Weights of a small GPT-style language model, trained from scratch on English Wikipedia: 967M tokens, 3689 steps.
Each number is 128 + 24 x the weight over the matrix's rms, rounded and kept within 0 to 255. Layers, rows and columns count from 0.

# layer 5 attention value, 384x384, rms 0.133, rows 241-253, columns 0-127
[[181 146 101 146 153 148 115 138 127 145 149 148 112 170 144 114 109 149 167 142 126 104 182 102 184 134 100 186 141 176 115 146 107 136 154 149  74 182 146 139 138 108 153 163 120  95 117 163 128 120 146 124 147 130 118 162 131 166 120 136  98 118 122 147 135 106  95 164 136 130 135 147 185 125  99 145 139 143 133 125 142 139 148 143 110  67 138 123 104 114  99 146 170 172 163 158 120 168 122 170 142 101 155 172 101  92  85 114 136 152 142 135 121 116 127 149  92 149 125 109 100 132 134 112 139 143  80 139]
 [108 168 149 103 133 178  55 118 141 103 114 103 170 174 110 100  91 145 137 136 104 171  96 142 152 116 119 177 137 139  92 143 117 158 168  99 143  77 157 147 141 125 111 146 138 124 132 147 132 112  75  83 118 134 145 145 112 127  92 111 133 129 117 132 106 126  98 163 130 137 123 133 181 175 151  70  98 117 145 110 132  72 142 162 119 133 140 176  99 150 151 129  99 113 117 113 150 140 114 147 143 139 113 120 113  99 114 100 143 118 131 130 110 113  75 138  84 128 108 123 142 139 146 200 179 153 165 131]
 [ 98 105 142 139 117 145 143 195 127 178 114 132 137 179 176 155 111 111 131 131 141 168 124 110  96  98  93 172 154  89 145 113 167 131  89 131 121 131 100 132 125 144 145 153 174  95 120 122 174 129 150 137 131 150 143 133 186 123 103  84  96 148 185 103 119 141 116 118 146 126 124 123 156 145 111  73 111 103 132 105 134 106 131 138 133 170 107 116 142 153 142 132 124 149 138 125 144 132 147 142 107  80  93 155 144 135  91 166 146 139 116 144 149 128 131 154 113 128 129 123 132  87 110 132 163 147 113 108]
 [127 153  82 123 169 118 126  99 155 105  87 106 107  83 143 134 105 131 157 106 130 113  85  93 111 141 140 147 112 127 142 173 135 139 143 121 121 132  96 140 103 126 138 166 128 147 100 131 163 124 156 128 114 124 176  85 166 164 117 109  83 112 134 132  81 146 146 134 146 132  98 138 169 102 130 179 130 130 126 129  85 116 111 158 125 100 128 170  92 132  94 147 104 124 113 117 117 118 143 123 129 137 143 102 137 120 134 146  91 105 106 128 134 136 160 132 166 156 110 167 114  89 116 129 161 134 173 141]
 [181 114 116 120  95 118 137 117 155 158 130 111 109 178  84 125 103 131 140 145 142 108 117 117 108 106 123 128 122 152 137  95 141 144 128  85  91 164 151 189 119 126 150 157 147 118 137 142 111 109 129  98 129 102 120 120 125 116 148 116 168 135  87 104 122 155 107  91 148 107 136 107  93  77 125 162  72 116 123 143 136 128 105 152  90 179 125 191 128  87 151  70  79 132 120 147 147 139 123 138 122 201 129 118 158 104 159 159 153 112  81 144 156 144 146 128 120 144 153 118 156 137 123 145 119 120 149  70]
 [105 141 108 116 118 140 140 149 141 127 174 110  81 161 169 132 102 122 143 110 128 142 161 120 132 117  81  91 154 127 100 117 134  97 106  89 112 175 141 124 136 135 122  87 116 163 203 131 103 124 145 107 183 127 168 172 102 106 159 150 163 119 102 127 132 110 148  86 137 149 141 139 110 141 136 126 145 108 109 109 172 178 155 172  93 133 132 133 114 125 134 146 100  93 103 197 103  99 135 105  92  86  81 157 134  63 149 125 106 143 178  72 126 111 158  92 147 128 138 112 106 154 126 111 122 155 115 132]
 [120 112 104 139 141 156  99 154 132  83 129 167 108 139 159 155 171 106 189 156 139 115 130 105 124 142  88 124 160 130 121 117 100 152 160 150 126 142 116 142 134 159 159 127 110  80 130 107 125  73 169 117 117 126 127 182 120 153 140 136 144 193 109 145 115 107 110 131 135 177 125 166 123 120 138 143  86 160 142 139 123 120  91 120 101 116 141 141 147 104 145  99 128  89 140  96 106 141 117 107  98 120 153 149 120 149 131 122 101 121 158 139 131 106 140 122 136 124 135 116 144 143 144 128 121 147 170 162]
 [143 149 144  84 105 143 114 144 168 124 140 106 131 107 108  97 121 198 114 109 126 124  97 134 128 148 107 103 124 146 150 122 131  86 117  97 146 112 126 123 118 113 134 142 133 165 113 135 132 128 134 129 126 124 171 149 130 112 154 102 159 151 100 180 111 141 119 121 151 122 112 123 125 134 125 165 102 125 170  86 164 122 126  99 147  97 135 104 161 102 130 148 149 167 112 160 119 127 152 129 137 135 144 132 167 145 100 103 114 141 126 131 183 152  92 133 139  98 100 115 153 145 109 126 115 138 162  94]
 [124  87 187 106 119 134 109  89 126  97  83 168 119 116 118 105 125 133 118 143 157 123  96 129 148 205 156 124  97 151 141  90 135 162 116  99  63 112 155 132 101 113 103 107 147 141 138 113  95 144 112 172  92 106 160 112 117 142 124 150 153 122 135 104 130 168  81 114 152 193 122 108  95 141 111 115 121 123 136 110 132 110 141 103 124 111 144 154 171 107 140 134 156 112 112 171 131 109  74 150 115 152 140 146 143 138  97 175 123 108 113 126 115 151 127 133 142 124 153 115 120 153 122 114 123 117 142 149]
 [129 131 126 153 145 117 106 126 107 145 139 133 122 141 166 139 165 131 145 134 119 118 123 113 106 155 109 145 156 131 166 111 150 139 122  87 127  84 107 122 173 120 104 143 130 164 102 144 140 146 128 173 142 143 109 157 147 144 164 160 164 127 154 124 100 134 143 128 143 118  99 146 111 103 159  90 134  88 139  83 145 119 106  95 131 164 145 133  93 154 118 131 135 111 116 150  88 107 168  63 169 108 131 109 140 130 118 146 134 104 101 143 133 132  87 148 155  93 117 104 101 146 168  89 108 141  72 144]
 [ 99  70 149 138  94 177  98 116 146 100 109 116 114 142  78 133 132 118 135  82 114 121 119 122 147  81 114 116 140 106 130 114  90  95 129 100 149 144 135 108 136 105 134 182 104  92 127 147 119  94 150 134 138  66 133 100 145 167 156 121 141 136 135 102  78 101 151 144 162 123 100 133 160 131 157 132 146 168 139  87 153 116 191 113 118 104 131 152 151  83 157  96  84 163  90 106 174 134 157 145 113 103 138 128  90 128 149 139  96 144 174 119 111 130 145 139 163 133 106 137 168 134 160 157 127 107 115  75]
 [146 157 157 162 129 105 116 116 135 141  72 149 119  98 157  84 100  93 141 144  99 130 133 138 150 167 130 104 120 158 124 106 106 118 139 107 106 120 140 153 125  60 137 150 136  99 137 107 125 170 151  68 138  90  83  89 129 134 131 123 186 159 145 154 123 139  68  95 173  94  96 117 125 164 145 109  85 139 120 103  94 103 171 104 132 142 136 118 119 104  89 149 103 119 112 112 150 147 124 140 126 111  73  75 114  90 141 148 151 135 114  93 134 110 146 115 121 158 115 135 118 107  70 135 173 101  70  71]
 [131  97 134 156  91 102 146 109 152 128 163 140 128 112 155  81  69 127 140 116 128 134 176 114  92 166 155  70 116 101 114 207 120 141 131  70 157  80 113  88 162 116 181 109 152 117 145 106 132 148 169 175 178 132 119 144 140 127 136 145  93 157 154 179 133  95 128 155 155 133 114 141 141 172 122 113 138  96 134 126 165  86 130 135 142 118 117 123  95 145 114  97 145  94 143 137 124 115 127 136 154 122 152 107 155  93 101 174 143 125 199 151  83 170 116 134 137 155 131 123 132 120 145  96 153  94 120 115]]
# layer 5 attention output (transposed), 384x384, rms 0.117, rows 241-252, columns 0-127
[[185 156 113 129 135 147 118 157  93 144 165 121 156 152 169 136  98 155 170 129 109 138 114 160 162 154 120 163 123 176 128 140 100 159 128 129  94 163 168 144 145 118  90 164 132 143 147 170 120 124 105 120 125 106 129 124 114 159  80 116 129 110 105 156 157 116  98 143 130 126 137 146 179 116  91 129 139  83 159 128 117 188 136 148 132 105 112 110 127  84 126 128 136 146 115 142  84 147 140 119 152  77 148 124  96 100 101 182 173 151 121 118 114 104 154 136 113  72 126 129 130  98 153 167 129 124  73 155]
 [193 138  82 123  86 147 101 134 119 129 138 149 148 149 136 131 104 119  84 139  77 125  67 113 109 136  96 155 127 165 148 109  92 128 122  94 102  86 164 107 133 111 126 146 145  85 129 127 103 106 126  74 114 110 157 108 121 117 136 145 134 129 161 130 122 108 117 153  98 126 144  96 130 125 147  95  88 157 185 100 202 111 104 132  79 171 148 149  67 187 150 150  85 120  90 144 179  89 125 118 131 113 143 108 116 132  63 150 108 134 142 118 108 114  80 132 115 123  95 121 103  86 149 179 151 142 175 121]
 [ 97 156 119 113 122 135 143 167 144 102  95 102 134 155 141 136 123  90  99 130 149 143  86  78 121 107 108 147 145 133 123 119 154 170 113 163 167 121  88 103 140 149  84 139 161 112 119 109 142 107 126 136 155 133 129 147 172 127 117 130 105 139 127 127 162 188 111  41 123 150 130 156 158 120 154 151 128 104 121 153 145 138 133 129 102 129 166 109 189 113 152 124 123 138 155 137 156 118  98 132  99 128 169 150 128 125 126 115 115 139  91 159  92 143 152 106 145 124 115  90 110  98 126 127 105 117 130 101]
 [159 151  73 112  95 136 125 138 127 111  88 111 107  95 148 142 126 106 129 158 164 115 138 154  77 150 112 141 124 143 135 167 176 125 150 107 137  90 110 147 122 148 120 168 134 168 125 128 192  90 166 120 115 145 177 102 111 103 154 105 120 126 105 165  92 117 129 116 113 124 153 125 144 119 154 138 127 129 123 138 155 129 108 122 111 118 109 167 130 146 112  96 120 138 135 124 103 135 122 136 116  92 158  68 135 123 148 141 104 163 123 126 120 171 142 110 147 128 107 171 137 106 117 156 163 115 130 134]
 [136 109  82 135  99 121 112 117 136 135 160 136 116 165 121 110 135 157 121 126  93 115 134 137 129 131 158 164 126 155 144  86 138 140 175 147  93 141 133 150  98 123 168  94 155 115 125 129 131 144 130 126  99  79 124 119 149 154 158 112 124 132  92 145 150 124  90 135 111 115 100 114 112 116 147 126  74 110 124 122 103 136 179 127 106 158 142 106 149 127 163 107  77 123 109 140 111  98 107 137  79 168 111 114 119 143 114 125 119  79 102 159 131 150 129 147 130 123 165 113 188  96 150 143 128 128 132 104]
 [121 140 100 109 131 123 157 151 136 168 180 121 120 172 163 143 132 157 132 102 143  98 128 100 128 145 123 116 151 118 107 127  97 100  97 102 124 161 108 134 138 180 133  58 128 148 189 143 150  94 160 149 145 141 128 143  89 118 128 105 156 122 118 150 104 154 137 128 154 120 100 116 131 127 156 129 141 148 157 126 161 116 147 126 102 130 142 126 152 153  98 144 126 115 119 141 106  98 158 117  90 122 103 133 135  80 178 128 106 130 181 146 107 115 124 101 158 185 138  97 140 165 109  90 118 100 140 134]
 [105 133 130 141 114 107 113 160 127 110 150  97 185 110 147 152 186 118 145 158 147 155 181 118 140 170 119 115 126 119 145 154 111 129 143 127 116 117 154 151 133 139 115 109 114  55  95 163 142 131 148 110 143 151 123 144 106 147  84 159  76 138 100 141 139 168 162 149 164 180 103 166 118  92 136 151 143 130 163  97 113 119 168 107 112  95 124 136 165 123 135 127 173 125 144 106 133 140 111  98 162  91 167 148 126 105  96 118  97 106 145 122 148 123 135  64 118 135 150 154 151 138 159 122 139 113 136 106]
 [163 122 119 117 112 140 100 133 126 165 154 133 153 102 111 188 115 137 114  92  63 126 136 137  99  71 128  96 121 121 124 117 110  91 101 155 132 153 117 140  92 185 111 126 160 123  75 117 126 141 109 135 163 124 167 139 149 147 155 163 148 159 123 194 121 159 154  79 108 153 123 151 130  94 145 132 116 150 148 117 149 145 189 139 131  83 100 139 127 114 114 102 151 117 135 139 109  74 139 138 140 116  96 141 130 129  95 140  65 148 142 139 203 105  61 131 163  88 127 142  98 120 106 101 116 141 113 125]
 [151 154 135 146 154 155  84  98 111 126 141 127 119 135 170 143 141 122 171 129 134 154 124 109 108 149  98 160 133 106 123 122  46 120 146 151 103 165 112 134  91 122 123 101 108 100 130  63 103 109 141 170 166 130 123 103 138 108 185  76 104  95 133 110 143 129 129 102 147 147 138 143 113 124  82  76 100  86 156 101 146 143 149 191 125 147 126 139 173 161 170 115 143 137 120 130 109 129 114 135 138 168 146 165 132 147 130 167 118  93 125 148 139 129  95 127 124 142 154 118 107 140 110 101 131 118  95 116]
 [126 132 133 113 141 136 138 168 104 163 109 152 121 142 146 113 127 141 141 146 155 112 186 117 145 121 110 158 123 134 104 155 132 148 125 102 112 117 151 143 193 128 119 125 170 192 155 108 110 182 133 131 103 134 123 130 130 148 154 113 131 154 133  58  98 122 125 121 122 169 108 111 129 134 143 126 124 160 103 112 106 140 141 107 161 122  96 123 132 141 107 113  97 126 151 148  67 112 114 106 134 114 131 119 159 115  98 166  95 152 123 119 104 193 122 124 148 111 126 156 109 100 161 133 114 101 109 143]
 [ 95  98 164 118  98 166 139 111 110 132  74 121 126  90 125  88 132 184 124  74 133 118 105 120 111 143 106 155 165 112 141 117 126 132 147 119 155 169 176 127 125  94 141 176  88 115 159 146 110  79 175 123 134 128 112 150 115 123 118 120 141 121 140 143  79 140 126 109 119 159 118 133 125 109 153 151 170 103 107 112 180 110 166 139 117 106 144 129  95 151 171  86  84 170 101 101 151 132 148 152 117 138 132 120 110 112 136 142 124 140 125 218 108  94 116 128  91 141 141 144 132 103 143 101  86  88 117  61]
 [168 101  98 128 174 139 147 100 139 110  98 100  66  97 171 130 143 132 145 100 111 116 117 138 121 143 138  67 141 164 154 120 162 111 115 143 136 132 109 140 126 101 125 172 139 105 148  95  98 130 108 119 120 108 131 109 115 148 112 138 129 142 138 164  82 118 114  99 157 107 114 110  78 149 179 122 133 135 155 109  98 150 176 146  88 184 135 132 117 131 113 124 105 100 125 152 151 123 133 145 121  85 131 101 145 119 124 171 150 124 108 144 136 138 196 124 102 119 135  89 110 158 117 130 178 138 117 117]]